From a checkpoint of a small transformer trained on Wikipedia.
Architecture: RMSNorm before each block, rotary positions, no biases in attention or MLP, some layers without attention.
Each number is 500 + 25 x the weight over its row's rms, rounded and kept within 0 to 999. Layers, rows and columns count from 0. Numbers have three digits each. The size before them is the row's rms in percent of the matrix's.

# layer 6 attention output (transposed), 256x224, rms 0.112, rows 29-43, columns 0-223
105:394487483482496527505493501524470487500464472504495523504434491543491480489491486539499529509465511479458522477533488508529513487530542475524510508448489484506502553523504500507468489474540461525538505498520490495468524478483473491533502472525474461530537485535505478501480484519476474504512440491522487483494456486457492478495530539490494513517512514511484471525510457530490487493484514514503467489487494512516515471532519534457495534511479507522512505489530525482540513510514504491490505507489458506497533455494506537533566485519552499529489514451471488532479520494530495521477497449540477495486499493529462511490488499487453489513529455503469488519506467494474490470496
106:501495537545501538473453521497476484489500522465505459440539463508503522488510510531548472481447452500534512482492531518491495485468525470555514495513484491485510475501472491511470497471489499448489508509490486493466516479511486478520561522486517474478496522501505490504494510492523495470518472498509513537501496492506514521484532468488539461458506494532497507488495481505467521538543528493501474405485528482484482554497555529467524481486524456503509526509485556497500514487476528534548455530510498522486510499498501482537515480461486519497532503529531497487520511525488493519519514540451482530464507509476497534514492534534532509510500503480474492473539519503471521494468
101:500513470525522515538570533495509524539466494513457486522507493504436497469501462481471496502522467527483515572503512498486505485486504554497542503503503505471490475547490481495494488542492500484535479453528466504499478546505458467454504459487474455488510463506494501514515453476453460456527471462468516462492487515531491493502477525537465489527535513486493526487473489507510490478484496506558488525512498463516565491476464503515493504482505499517485537454506529528533491507551523499482515501515476503510476479440532507501457502494492495477468507514511517475522508517507475503461474523479507506516485485475513496499511500497537466491493476497489522535498506431488499507506
101:511479524481485501482521466494506526535520484474534509492488470507472511466531511485470493495486502535502472523516498509456512515460541489461486491546521499505448478505548519502502492464508487496475521505548482477532506506481468521507513514482524512526540545520528507531497521491539504486506543485512518501518530476508484484507502503496512517519528515476520521481479440517487514459538465520496498498525541486515452470479490501470483531497467479508524529498487468507504509527501522492481514494479536461513531480507471483545486491537500501522525499510485459518513543462473456475449526510525406515502522526515491552513505483437463534554472516492522494506499501474502568469483
097:488506489455534515471529498511512519515485516505550529515519465539451539523561478494517521497488548487474498483530507487476491498487540523491528519456487485526487507509490486488481498493519471509512477510545502489483482501517468459470460483542484484485480542507455479510493481566499473521516483473455499522518489496466469495498532495498496529474521535484493497520485479530518476485542504479477498515472537476487467467519500486483496485510523473493534494495493454513490554542539457510502479492497506530477516526465536538458539497505521507499553506514542474448513523492482505466500499504569491505472506473484439503503491531514490497494488549472508491482499567503497545527502
104:501467514474517555503525513522485490502477543484496518499510464509527458480425514485492469503526497476480476512510505492521500512554447532468490519519519516433451495468516468480521513498558512517485517497477512520520562490453471480496497477486492477549494519520497500540543516492504488493511539515491506497516468496498503547483446497472498487514484493534513504483494483503521525525516488518467495484492505476495476469473540554514455489481530475519562486472458491475487505519483528492512522520530485507472478548533510468482489452474513528520493471461553504508506471485521456548523550508495485539512512494503489499513506492474467472517525500465485497528489511511509516497465
096:519503476520499510498531540513473499492463486481500484531501462501469493501544418529497511479546522507494519462519485528490479511508548457494516492481475500467523503516500541522523505479531527462532485487491517534526530482519481485503499492483525517445455480500500490482510500499509537481502502519475501470482511509467518518425496514497462505533532472518483482482517470501479527469476503459473484486493488479480467478498506476522495469499518477509517514459509487500485492536454464468543502470516492492525494523495526444519488561517495494451509478498506482508478518537538466483467456432489489526472556513538482526503518535462473501472527537481500475502522499515528509454494
105:472491496535524471512471504534472496455484504481478479505487509522470557484509462467519519526550519523478491538473499476495475542513478460575515476489485539532485538509472486498482473513513541503533491492491491501493456500474432531501508504534511510511493538503507521497482535505482539495445498461514481534465488522530494475495492519498519477517485495548493492485481458485493466468487457493509514494493516532474531509507527498522515514506529484508529471446490503500534509480451531494472488508496517525511548515458493498471527505477504505454480513509490546492467506454490519530473543481500484512520517459507546474503458512478434524477463516507448475479495514500504521483501
103:519483498503534458536512536535527519499486517487541488499476497512482500474519543483498492472488503503483515537549521524497468541483496476515494481477510479502439494439496476452494521477509473484499540491500513527470527536482520479482482509519502489525529507519453507515491495507548501551485521519487464454514483519491483456481488505502496479524496497523463491503490466517494462500543465500521491535484492491556526538517533492482485482562486517515467541511524512470509482497534454540482512485470526495523501497478490545517508470531476534501535555506498509499461515516434483474479483534534498478527489489522506543515542509515504435531488528492508515498543471518475501486539
101:493472509512475502538509494479495472467492537475504426478496466485488520521519485486449488504501547482494543511474490537536454499489518479529525507506501506477480479451517529550475480479508470501522476550559527486522498507524553521487473501556529481472537514530485487482469483505536509512483493465516499465524479543491528500510518487533501479488509505517512491514496519543554516538507518519526517538499461483469491521530489502492494525485507504499504513527515469480493514502451490481530519510460494524468479470493496466521491483506491470474491516535490460503544511481501480516540474491478485488480499497498504516516466518527499475530529467495465499441507528529527481567569
103:504515509510541521506480523483483493508501516519500497494487487486517493509499522460540475475485504469542548488491488545496470527491477510480480499467509541530508486472479499539491472504509526482477534530537509529500511484485514485508502480576526558523511490463506508475445474518507507531497476536517532458510473524507452532540511510491476498458491517494487593528485521497484502488534477528511526489510536488505536527481459492538508508470505514483519463469531500514524500500513454508532493465504492488502436477522498516462490531492518515518507487515557470486535547480550535524501528468501504505524475497515496488511532467483464522462499558482489491478474511531516492468527
100:547481557511551474496474463481511564515495471501479488517494527518480526511491454475496493501463500506539523559521457528468509508495493520514495525464491476474533515514502539488504503529497480533500532526476461532534488485506538494502469484482514457492459467498514528510498476507493525501550526501522469479492552521512528507536532473511477510551508490467521551476477469495468480504542552491498515472477560478480470517491526478485459489486464502512542486489511506552522502538483490495509433459515508517521511532516506514547502479509505490510468484472492496512506529488476511530542482484483523512508489478502492504495484473468448526496499486501482545483520464472490510516517
100:505485498499525487475473490502548474521486474469433528513477507485535488508534528501560523502483518474467520508514518488503508514487546477497500490513537523472510482535505493514529564494523462518489486509498488502510545500475537457555447518508453479482512511497505473487450486506491562474548534514507498488452492444540508507487494488535468499514517540531502499527497479537484489516524452487484504476505518521535487518485473529496530537511486454504518518512498464474497541510539494492512523529492493475504498520489514485528464495535506517471503522511531496558479473512496529485432533515513482478449487466524527492504482538485486481542501496492487476514492492535534489501461
105:505475470473516544476470495496466493482524544481459504486492533508524498528496498470563515480489495488559467506505495488496510491513517484551494493503560485556503517505523479502510495495475503459471497466490519515493498484511486492502461483507513507497512507481532518489528494463464474517481490513506480494492551524529469514490450502471488442515470530549523494522475508472457501501485501499517503502500547494510517525479466479503474508484523518535512532474503489493464504499467478527541480479541493460509492490448510485517503487534538520498522508509551497501489456491500495498586526490552509479539491555512490472467505463451522484505484539501513509495547467490509561541503
094:482470515526527488479460462498501510488487478473474508520533516525475478525526507501502450492507467509476472482520535510536489501505510489490527549499461504487494489533510497548527498503485465466523497525556508560528462488514479487488496499513510484485497528443506517437511509511523470495439546520545518492513546505476500507461553482524497512497496529529519525496499510503507480502506479475502513494487461526462497500501459496484523527526496516515498467474490496583492443502558517519521496459484488497498513498521460486477506489568533514511517518499445493490500514536498495493479496469476502512524479546508461503478503476539495514513527533512479500496476473428533501508514
# layer 6 attention value, 256x224, rms 0.147, rows 30-43, columns 0-223
105:493465476545498508472451502502528485487521556506521504507493501483452489494504482505486470532522489523523466450508511488498475534502538470520501558468468507484500506508439520497485515486475486468517508507464487525496491488503508471517496471524477498495491455487478520482492448460516510466475459569510489485533511513513478532521503525510466511535487504503457527452493486484469545489448480492511517569474455513533495479536489481488508508493490548505521471438466501465505529503500482481467531502518511458520519483504505500489495486445535481485500490492515507477528439467501487536473509505482525485551479490477494496476533472470530513488472510565506497511477512481513510486508
099:525489509498507474502459451496489520516471497487500523487490462507527541492511513557492527499530502498493510494486513456493494502485477487457522479531493493472498500461525500499530578497499478487518493498476517486500481522540532488527487480508534550516516537514515504475488513484524506510536529482488512518502488520505490525532454498486515515469496512487526528482461504489445454547493549486449484454514507526490479491476521507496514526494518514512485521522504485513491511443552461487500475537465496510477508468521470492484504536515583461506484502546494436461483538492509535463501528513491451533480523461430502479519462504512493512519470473533493510493501487504481515495535
098:521478513504525464481502493508498472496504507509448472475535517516490482510468496521485489483492518530489490541464490563496492498509525484531475489496509508493557481550519531539471487543485486500542487481520485509517530485524518525486532520500495488509498503495519499461499484511456508523473491531493500492475450488495510481497499481453457459502486532465477506515519493506515491526505507525477500500477535529517506518537511487475556499467547497538468483499529508445550508453505504516451474449506489530471486528518494496520518533508540530499465475516483522467526485578537516518544496570532492509485481475467509484508499495500470513511508525474534465477519541458489468461514
093:493536480522517498526514485463505474487528507487515467460497529480491492489499502492492488434498501520485451536519472529509534509455484509487532471477527485471518515503505475514535494509498494504494503507485483447510474474521535500525549509483523477542472553503518486438512505496503517498516570547470494491469498521527491525460514513494529511480505516507503507492501525501529479497483476521475528515425466525471473534496503513485509458489516522508527567480509503475485469471516543502519514501568502484506538507480491498540491500482491462531468496468426473478497446503527474501547560489453478460463525505503476479528486488526530493498505500492505497524505492498506517498500
105:492505488518503487532547514469441492503511467474495526473512530492479543464500520483492486487490467525478495494482479483502507505495536473538506481523435499508512463541498485545473506503445542483550531496535524503493466506466493517463460448502503475487491507475492482454478459514480550510519447505525515468535529504516528482527480496519489508497480480457515487517530480495517474497506517492500488536494480495496443511507479453465512479551527535520470527471519494535501470492528506527477496485450508521489472521469500518513462473500478436461457497500522509459484483485484511530515465500483498515510505496509493503494471482490540540488488473480529479540482478520476476454543
095:517502466504481495529482504544507418493526485480511495499503509497513502505461486471500509528517506482490498499502477557512477483493495505479511564512499483491489522504485483467461513509509499507477464469474502463471462475502524504505444515484517507529499496521489495487486460525525477509499510512537510523483443456513479521535527475503480477473499528514474511497473528478561467524484532503524522453525467538483497517535459523503509475504540485477502460506520490542497521492508569499485522553507555495496494490486519493490490475472490450532502490489460543501524554499503488499488488583503538517496516531474482455541492452514536503492486507496525515537465509479468480500501
100:499521489497494511471528526482522462535480518520500511532528481502449432473469515480505519508457471500523509479508479515518551486516491517519531527510481481426454497505518475544461500494442512528503502487513530523503542508464518494506503522447499477507510505534495484469549489516514470468563485488475517442528496484524507489534512508524447481509484508481486491464515508482496463494510518492536525465530482493522471532525483508486486512502519517461514509533495504493534486482512456516514494549536526537476458514498499517454526521470489523477505521509496452474525513496504451519479494499542509493481539507463483521537509525513502486504502453527471512516512543476463521479506
100:501519462495492480514508509456464491476470490462514492535505486484459532507455441494510526486504492531509519501457510497477550513508504526472535480508542464487522483507550484484497476496486492497464531555506488487524518512516535451488537508531537512514497495485464483518504499518458502518511480514511491516471482509502525555490492506478527491491515528511537501516464516455491491499491470450447514539491491492502442510511475500494488504487475517506513512543507475498521513477488474512522478525504444487466547506492459538520519530552491477511434512510483543490486534501510487533539480528474542504540516537493503525520451479492429492484515506488502542508514505466478499507456
102:478453518495504505498482488514507522482529500497512533521456522457466448489482461502544484538522518492512456458512502422465522547517508501510540467513492472535475493524483488517498480537512549515517523461465501431500499513498523482492539508481497501518493488521500491436474518505479458480456518491491545517476481506514449510518519471475464495479511498539441481471526541458523492485506485484477509513536516521474500495481525498520464526497485521498536493529541486483463482515518496477536516477500507491518504501468502550521492475491512497499488501490462495548509516506525486468471508528494532506565530496499519480518504495479496523531461492507507522506473477503509523442466
100:473477466470482494503524496530526501479523497546496496515519462518447496531506495479484511508513519527460493516533498482495549482508486519522509500506518481504450486451478490528469533501546507511491505490502542462467536506542509498483526505485475515532511478520525536496505476470499495480553497488499472548543540477486557497493529542480528506493541478484480475493510541493542538473524529489524475504466478504473526459451481493509459491469505502513462471455522460485477458519477471497529495471478500486499477485483494514539474486541490497499474572502471532505504466488515482493542513526451468463468513537470466527488498487513504539502515497482524459491521493492480531491519
100:478458485538499506500482494504524480524532500510477482469495472551496468539530486522518504472490494495487482512453504524486461516496495488500531528559496519503533502466497475523490528521489533501453485447526477475471507482461496484482425544502509521491511468508505529454477501479506500503522513470443519550450510508500513520492481514507505502492495495508504496537549521529487533512490488528469489491482493473515467544512454516501502487496495512463458507498455481513511505464497475506458551475495469507524495483491517476481536551470541508435516519508508473471516535536490546538493517509480463501519521486508498518499500509474539518454505488531510451480483523522521502553532
098:517516468492483497500484536474497498472495502496516487485503498492506466466516520492531570482492491516514457500478498569478499520496504506508471500484499488558524504515498519495502479520470501456498469519527498502483479494496568525497537473515497507512466495517519525497517497515498471524482429470549498546494488533457491557461518503462500505490478524465473505534498495490511515409491546471542505518490468500499511490499530494542502503568462514524508505491493473461484515524523508517509450507537519493480480510492494456454521468488508501504524503494483512481466498545524545507541460509489495498496497503537488500554518534506490519525480516499519506496509543486455466510543
101:501548502518491479501536459470504503525473530557498492508515489483516515509465500525485518471502526485495514479447507481506505514485509473495481507478478472488503507451550466542477548475453482453517473487523547534504494500521541503467520481505459524474481512498514518519492487501540556494502493451512491507498535490519505475470523511489471565521513504521518491481528482483535582470507476474506533547489488467476472525541535505507496496496519489484497496478513503532487565521551508481509522504479519537509485452469518486498460505521463492473494529485451530482487548519518504510494510531459511541474499541498514534464501509496507486492481479489516507498466520491485452520489
098:496506524512470504504510506532524499526456490487525489469530504483488502537534520483485517495513531469507528527496502498454487494524453513514520477498498508476501496489443506505533507503526473467474507464505460504496526500491533541569489518505509568507491527539527522548481499499450484486507460503520525516480445465502484503473538511483541473513513517461493506481503507505503512478552515507559517544513523517507492534469499477483493467470496522479535465474533532536483515510512494504477549568493508466498471496489514489552498485550525478479500486523513491485543491505488505490495520540480449542492506482496508466528509521533497521510488490525492499471487504485476517513407